Weights of a small GPT-style language model, trained from scratch on English Wikipedia.
Size: 15 layers, width 160, 5 heads of 32, MLP 448 SwiGLU, vocabulary 8192, 7.39M parameters.
Architecture: RMSNorm before each block, rotary positions, no biases in attention or MLP, untied embeddings.
Each number is 128 + 24 x the weight over its row's rms, rounded and kept within 0 to 255. Layers, rows and columns count from 0. Numbers have three digits each. The size before them is the row's rms in percent of the matrix's.

# layer 5 MLP up, 448x160, rms 0.0491, rows 207-233, columns 0-79
110:116088190078148132138147081119130132123100123165166091139158116131082131162104108108089129108189150124114157137138128132107112104123098133098161154140115074145125103091093105077103119121120113132142171116181119119151104131136152136107123148
106:108147154143090126097110133089118124114158125094111131152167139124136122129124144128108150121142089117085129092135128148113142117119122137117174140092160131150119143121113143120106072095108095122089152145105138104138075145136179122082160171
101:137089082106110147117099101124158151086121125124139166139119127163115114125093126137162152105135056089120129157108157103126093145109173145139166090130107120121168201124115138116144149132111142140114131109132152133119127112133145128193109137
108:173136154159144131140116115119124150156101113145144125151068125129114118144118138130189143136164110144098174128141122128131135160087124113142123123123116090132122154075134143143171128148134118115110070150130120091100115150137128158126125141
109:158137119122131134157085124127165129105153136174151121111124111112143138136100121149145120128161132093103162103159093131118104125139109133177090106157168123095144138123140117106082120119098085110147149146120112090139112123172148123115146063
102:156139087132095119167102105118126089107137118178107124123095138135126114105149140164152130120094103099190130138117180136114137115135125185154151094157117120104156115135136120157120166122127133141158122107131136167123157115126096140130079099
085:141123117155150109119132149106112131117122135159133120187211153109090141140086124109138147137131116129156120109150070137089121108114146105124115154139103123107127129105139112124146102158116140126105149111077114094137131088150110129110108147
097:078131193101132120135110179135111128122122129172079085120141124175135109131113082108177145153117128121141157151089124124115188143115111146139120167131113116107119153133111125125132106118114146124145141140124097120144135134144145142101170120
099:079092100116110154159167134109135131123149108102112166110159142129166159159123103095138136103155182078111086140114095107139101161118145085101131099150151137145155153135094125092124128096152122121131139111118078103110117160139129138082136107
102:127087126136156154179145165129150093147108155130140120093139152126135121136087094130091145084129123125118109128126096107143127166137118111115153158127130150194169109161115089094096118142158134148105139115117120115146141171161162114133175112
096:102125186099130097121063101129141131130148109097108086123117095140129119118095136127100110141114110091159107159106157142179103153112126104150121124079130122146092134125131151135099123126135131148089154150134121161129130125092166158175124134
106:153121101122117114130117159148121094127089106147124123148137140084143092092103161097150127126123102140152136122165097122122117125096199087120104129128103108140137138106117100122162170170087077137134090100117102137148109128061139121131091160
116:119120145135132124127156112126164153093135168125089154137070142151148116119173113118134087146070104130139147132122176130081121128065145117148108129157140089096124123129158126141153143083136157115139111141142114145087139123082121135132134112
109:140110102145111162069172082138159145093115131102130147103115128085153112132151120138161079135099129144098159106119107116156140130103094168139146147139168095172134144121158135133142126146109119139075130145107145117074154107128106116135121113
086:131144084125118128139172138162127164132095111141156089143075165133130186102135117106118087132090148088137123136107134131148154110182127145133140129146114123068127164154137153150126106137102158094121135119115134104106138112154098116167110102
096:107078182107095087132144151104115100162181172133169122070128156087142101158152110114101141148144150108096140091190149128138145149187099140166113133141118090133088147137135135135092107112106135132132106116098124107143127155126106114125131127
103:095134120079188122111139104140147113128141163166137102113151116124203110116186135128085091066158101118120135134109123139112103141115092120130137141153106156124139129141118117112152111141134091108153159100144159116131137146115097121154121147
100:095143114132126104084112088121132109067065169131145161136147138129143138163131092109147135118161111177144128105121085129106129131104098150130124108142132126098131100139093142152136072166131149136166106128134135124119194125129077158114097102
077:130143117143125132106129132133157145126067103143166126162125111173136148109144109156167148153100140156135111088178159138170153156144087115121130166115138132085140108158166121120127136152109172161127194155126179159101158136109106125162160112
105:141164096130159145139125109134151125106109164130138085112115146163156129120147158155103112163119117095146135125125113160119106129137113114162116128172141137129109158167091128173131101106144135168122136171116133116082138129153151165114168178
098:140158115140114129132158116110095137119142156127123138147099064112097136162148100123134135148164162128117116175218176115131133162126085144154138132134123122104154119162132154107139125121167141114078104109125119122083120124118095126165133081
097:126141109105115135101120157119154150136172144120116153128106094086118142116126100108112144103160157146158101134148158157106121134149156122108131148140118116081113111116121100115151166135164088093146097159113130138149130172143128123133116101
101:142134113127107154111150137131135138147114073147154162129138135130116145116144131127141156148081171155100095118141134111142100174127124151120142184126103198122131158137119113095109126143140132148121137143118131111140111094155154116144170136
102:153145144149116165121115113113124149122129122107109165101173118131144165098101138110149113113150132160152134127124127137088115142095168115132131137160143085091139113107133160117189112128142088119129107123112108182148136143123117137145115102
111:141134176114128130136052154116116130124110136134146119138133108147141139148088106158114087137130145128121137149145137131147143097088095143123098107149157163143115134132108132144112158092107117140121178227123146147121153142115068131073136143
103:137117100122124132133142096145123176091103115110113101118120133132150163123137149146152071128133089114137145169130160126092115142115177112142156183146138107115126136136111125132121142067156126114129111121168118133115122127153099152150141131
096:148104135127140114127147125151123102138138128104139184156153114159152128131121116150119111112118117113148114132080151110121118105098144103089179115155153138090110122126158140129117156101135139139140119100139112165111134193098157098140115161
# layer 5 MLP down (transposed), 448x160, rms 0.0688, rows 207-233, columns 0-79
110:148141144140148160186116113073103118119100111108113089130147134129134137125134077142113121166168111104163155145158128113130129115101139081110091105156137151109116108123122116116111131143147133114126104129115111162178079124096097120120117127
113:115122125133116138130121155094099131146153135107118105115121163112113128125113179119143135116123125110095135093152132157153115136103115159092126130088162138167123114131112114112116075118125107119090130131121153123122076105133166113148219169
104:111078127122101131132158148094140177106141141119107148153093121132133117118102163126183157100072077156135130128137102115172140116107139165159108156127131136166113178083143147094152140093131123114138100092147129121111110095162110175140093143
109:148130124083132159148173115098179116164112143130138139147126140152175115098151146132136108144130124101154130110131159149103105118046127123145116103134094143118109110147124116126159148128114143130154122160150147153138099156125080149150166130
111:142155094200119114153109108144116138147152097131134078151127140077132153075118139137133100136147113118125104106097083172142130121114114149110073124106130142161122085127131151148114104120102154163096110145177151119097146127155117125114119123
111:133149109115095126154152089172152126087130144157106116150151160137107131122134097132133109133088118148149153146083151134086104149092113150159130163159117093076170136119128136178101159114113148094141155158134146118145166107098072129158066105
088:086146157100168129146135141149159136119097169156130120130107150156138125105137146159142158116074096133114164120102140123154163169163148165136122155120133107110099148154129144116103121134120172111155118135113144154137088107099104109145130116
095:109119144159092119158136128093097109124107127131152156134093128112134134128110109094178129156141103170146106127063152134062110148064115157116141136174110088105118126158112172117114132126136112122147124148148135153073126086127126164085097137
103:155142162153132135103138113155150138114129130141147052141143117110139139112083138137108130108110069140165152126146114168130149166166136157129130127078131148121129124104127156113176149144086124121151150098142119120150110157117146160148168100
105:104119159130115140109142094148149145180093139091139121127142117128131149129104133120122089192131143112108152090155139142160090152152112119096129130143099150140113134101106131107132155141137138159141151125131104112143106121126148111110164144
101:132138136150117112126141125158149127159108159136111142130145148092113121129149131077143123130151130163126131120152085104159115160115138102117127191091132135144123162171071139099120155100111086151154156108166120147094143163103178138107172119
111:103122132160143106157096117122110152156118123101103089150125121130169106151116146136148126084144138069091139099098146147149122100138114086159128147122112154142096092118160072137078101086180057134114123082138125114104116111126131147126140129
122:107133138136122072105144138118143138065114122131111133130112120110118146133171153122184097127103098110136132163110157127087125105117151129160097134165084096085141129138147109164144139109092124096158148142160164139095147082105125107128126093
100:126104116130142149126141101134131134075117126082136152117116105101090106115140118144158125136120114115120126121102124128138135085145134229146106138138162109122145129162139129127139140124130143156117143139080153162104116107120089145129109124
090:111135124154109100106119095166119128133144110130140123146125142136159146118134139124191138107107144114117138085087133128085138152198154115173129125128151134076126141132129154159129072148123141097116179128130144105141142194116111162166093165
095:118127148125106096146145092151159135184146113118090135139114147158141148095141109112125098125099146160123115119112087110120135171106117083117095138126123126145112133142129150143066098149112143186103156121098118117145120116101150148142160141
103:116087143191086101139086122112109129098113129076108114167110132134149146137092119122168113138112122093111072116131131129088169126141168137163123113127162141141122121171126130127080155067096141160121114127109142160083129125143095111130169113
106:132114128093101082134155128113137123078112109164126103113112146114081131104159112120125140135141102121149101139106136134091150083168136219112127108157121132087121130127106155158147105159129127145165129106148132152136130115128107149121061075
082:126147091106136107158153115106091129101133096135079125127171178129146110111128146153165108128173115120158105132101145128095140134115121116148112110166111136162104145069108135150112136122154149113085109100140138142167145128116112144101122141
110:127106139141149125126128167189110104139151117121137130120096096110099100138140121159108156124158127140146112122095104120111109158105109103121147136160165182152165129155114142121105076116135116132125133097146167120123137172115146149137114109
100:122116127117131147131147120136153172062112176118132121164101137108124124097131086133119151127123159124129109159145130077114109164100139125131133113131139160076137110208079123118099143153108111120129118146124088132129125145123112106114082136
100:142140132149155116088159113155123153144150151143082098109104166097115100098126134133148073163118080159154135160129129101109147100101127160109116129136085138124116116133102132135110144143139108144138185144180099121110133107152091105140144157
103:141117109129099157091150116126128161132106110127129093129139139094114123103186136142135143144070131116071117128135145124125109102112095130102153122115123175191156181138122120091115134112187159130127123151100127103157108093153136127166081143
104:090164152162088139105180142126110125145168131122148103113127116108145103123108138118166161114091151111086154119143125140113120137132141121139146135116161139107132109169143117155139128136100133130132143127111146121077093132139116118162111108
111:081133137132161125152170102126135122117109142130115149132161121145107129102155161093154140144119096111149130112115123122072103112145104106151132151122122063128121147128145112139125152106110165117133123090133139123103125160140165146184187127
094:115139123129119082123130160122116149104082131138143120112112114140108124135113159167125122125112110121125103110108128137130106117073152182177137159170143095119130108139090172149138143114155140157128118139153139117105108165133074156146127120
097:119127116122117131120126119115109124095126163134140181129104117139134126151153124126132170106134081116138124130137087132120137137162174113122147098124122130123109109136125118128101139084165101092161109107097140153126159169134131085150152145
# layer 5 MLP gate, 448x160, rms 0.0505, rows 208-234, columns 0-79
111:146080104117149142133162124127113114202128119142147150114112135121108191085116118138132128116122148096167114148132116094170106151172137085102123111102135147138129093110162122120144139144131106155128125102123146176125119147113149111194137110
098:093106090132167125154105154133124113135110144106161135129144156105100171085147122109144102108085149152160149141151152133148133153096104121111159144087123120146081166133142115126128137144127130106136136139124110102138146143174146152129108133
109:142127124151114144106126181117109116136112147144118161130128119115132085135110144138110144119132119164125112085140140115085110101060091085193133120067102126141145133126168106134156103171081137113176140180091121102122095108107163146089121129
110:115122126113111099109140144155151137116096122120083156112104109167102133116086133093135126173136155120183172163116137091118148129160143132166108114121167103079112114093130133146149122126125109101166109111117120160123124157127171125182155121
108:167107114149108136131118125095101090144161108114103160075094123123149143113146156172144123136132107108136136099144159158160132144164140144131118101113130141143143114124128142152103145117125103160142142091099141162141114142114155116107147099
085:170143145152099141134113161120106126122119118165131149183170151131096128167127083144149135121148098132086149142152115132118147120120138112113129130141111128105161160131173116106093150138121133140142147161120171120121106146117110130144174133
099:090114129115161134111141198151092138121142145118142080109152092162140120139145108115131160131118144119125179138138135117183145127146132126148160183117137150137079152165140135124131098133100109165091114133155134131163110197135149129112185133
100:147153141137097158148134130108143106122099117103147095128121107129137145127058117170105104115130110142129156139114088117135162154141125132155129151106119155154159114124107110083137152151101131161107127149091148128150131151104127110136163119
098:055128140128098114094138090140092139169156107132120125137154125111116129127120144143141119145129147094131144112109134138138112121166083102160120134108127160099102163101123132112104124111091144135158146141108122121139101094090151101106126171
097:118117138135082158122139120136136106147184172144140109118138163140118163124138096125128131162130146167128176104179107115155129128126089133118142148128163169137138155132094128107143106154120123153165167121143109129163180156138148150119161121
104:084124158123133123162083100139123123126138137116089128125136111132132156118089122132140141123190189122132133118104152134145125112133112135113173159133123140162119079087089127119090159076154141126135098090134100083129141159127124117130154140
121:128094145158129145096157121121148136147167140057135142129093152127153142092164114116087106143109139125105152115158156108138121124127142100107129115132154127138129144143157121120119101073141124114148142116095113129119055176093139107121169155
107:113103135161102143120132085123129118119139120113098174079124119110103115156094099137155111128100127141102151098136130138124108102107106130163130113095157104144110165156143113147127193137129144138081136095089119104081123135142128112113145089
085:144105136116157126175153079158161158153140105103160124153122130136107174103119148090135102128101153109100128147132130130123125127138123111136134129133144143098122148119115085136117107150119124113118108147156160118094130120156158108146180150
097:081123114171175112189107120136124147120144109093149094136115126121113196171113100109100145114116151094133136104127133118128120129127142109144139118126131155129079091147068149131113140137141099128124127132119121143150112145161142152133156181
098:134141145125104088091083131140157109139154121134151115093143121106136098170115111126122102120125131117169118085110131065104118162156144144175137144158125168195100082119106123134084137109115143130138129147124141118088101156140115136116110148
100:118112156138129105090114114122113120145078166106144148122147108139150127177096126132141148106170149140126138099152104130136111142085117100139117104114163166160136129144093108138108131132129119092109103122090121081093134124117138134115142184
077:148140139152156159130119151141134147133119141157138122162097096125100154141113151144165134119113130141101128117168131114143132119167117109093116125093156099069127100155188105096168119145078097132139128125077142149122111116102097134147137127
096:147094119109161098149139131122114157131128109144158109109098123146151145143134155114137117108111106081142174078146143107146107091165143156101143130140138147137154135111141141113174142133127086122153171123127136140134156118142123124127143117
098:135153113132100109121163149155118116188122098139120089136133149073172169129088136109131099155105144100099101137092119144122135149159111118105134099135129120132128133135129163109127131076160170106116093061129092069130122137119158151171144088
092:149137083132098138118173153106094135120118135137133102129111115123128104107131129141101126077104117164120114123149138091127142141184142140130150152059164151092132202138153123154132136137125148166117146168122102131141154142142099145127182096
102:129135109116156151105119092102126102106114148110152113134159167111094122096122116148115138105157131100114119113088145107123141108115116085151156110110160128169134145138170123130141091123135108134152099168140117147136117121127146165161129167
098:072124174126141122137163146118097146129174165136121118104144127112127122112089130136141139137110132123157177143115129156102153131151143110092085158180105141123126098127159115110111112160098114181119136159158128099106151135133155119149128146
113:162146116141155132083134161131136105161157134101163104134086158114149092131125069131091132131134157133094103114129124150173141113144130147133101137131143179144121129125129122143126080149115104099162143169098137129148137117121104124102105100
100:122108105135151113082137127137127148109097112097133120087122153109127146125107115163142114113115119111138111157135149126131114132112207117137157161128144122130125124175137148121158173092154114094134152093157130124118117133166133126138134122
095:109114121116125126145128144136100168127115165138156125135115138161136156115161148114143154120144096102137088115095139139117129144095170106144110073124132101106127137131109094122126149094170151101130146100129114162121123127144124105161141101
110:082098178123128191120148106104110111134144119118173132069117144110126151126092118111158108105127147108108135127116141158137120137121094059131122080122126097107129129164158119104118112134131131132148121123122097130135103200101199147123147196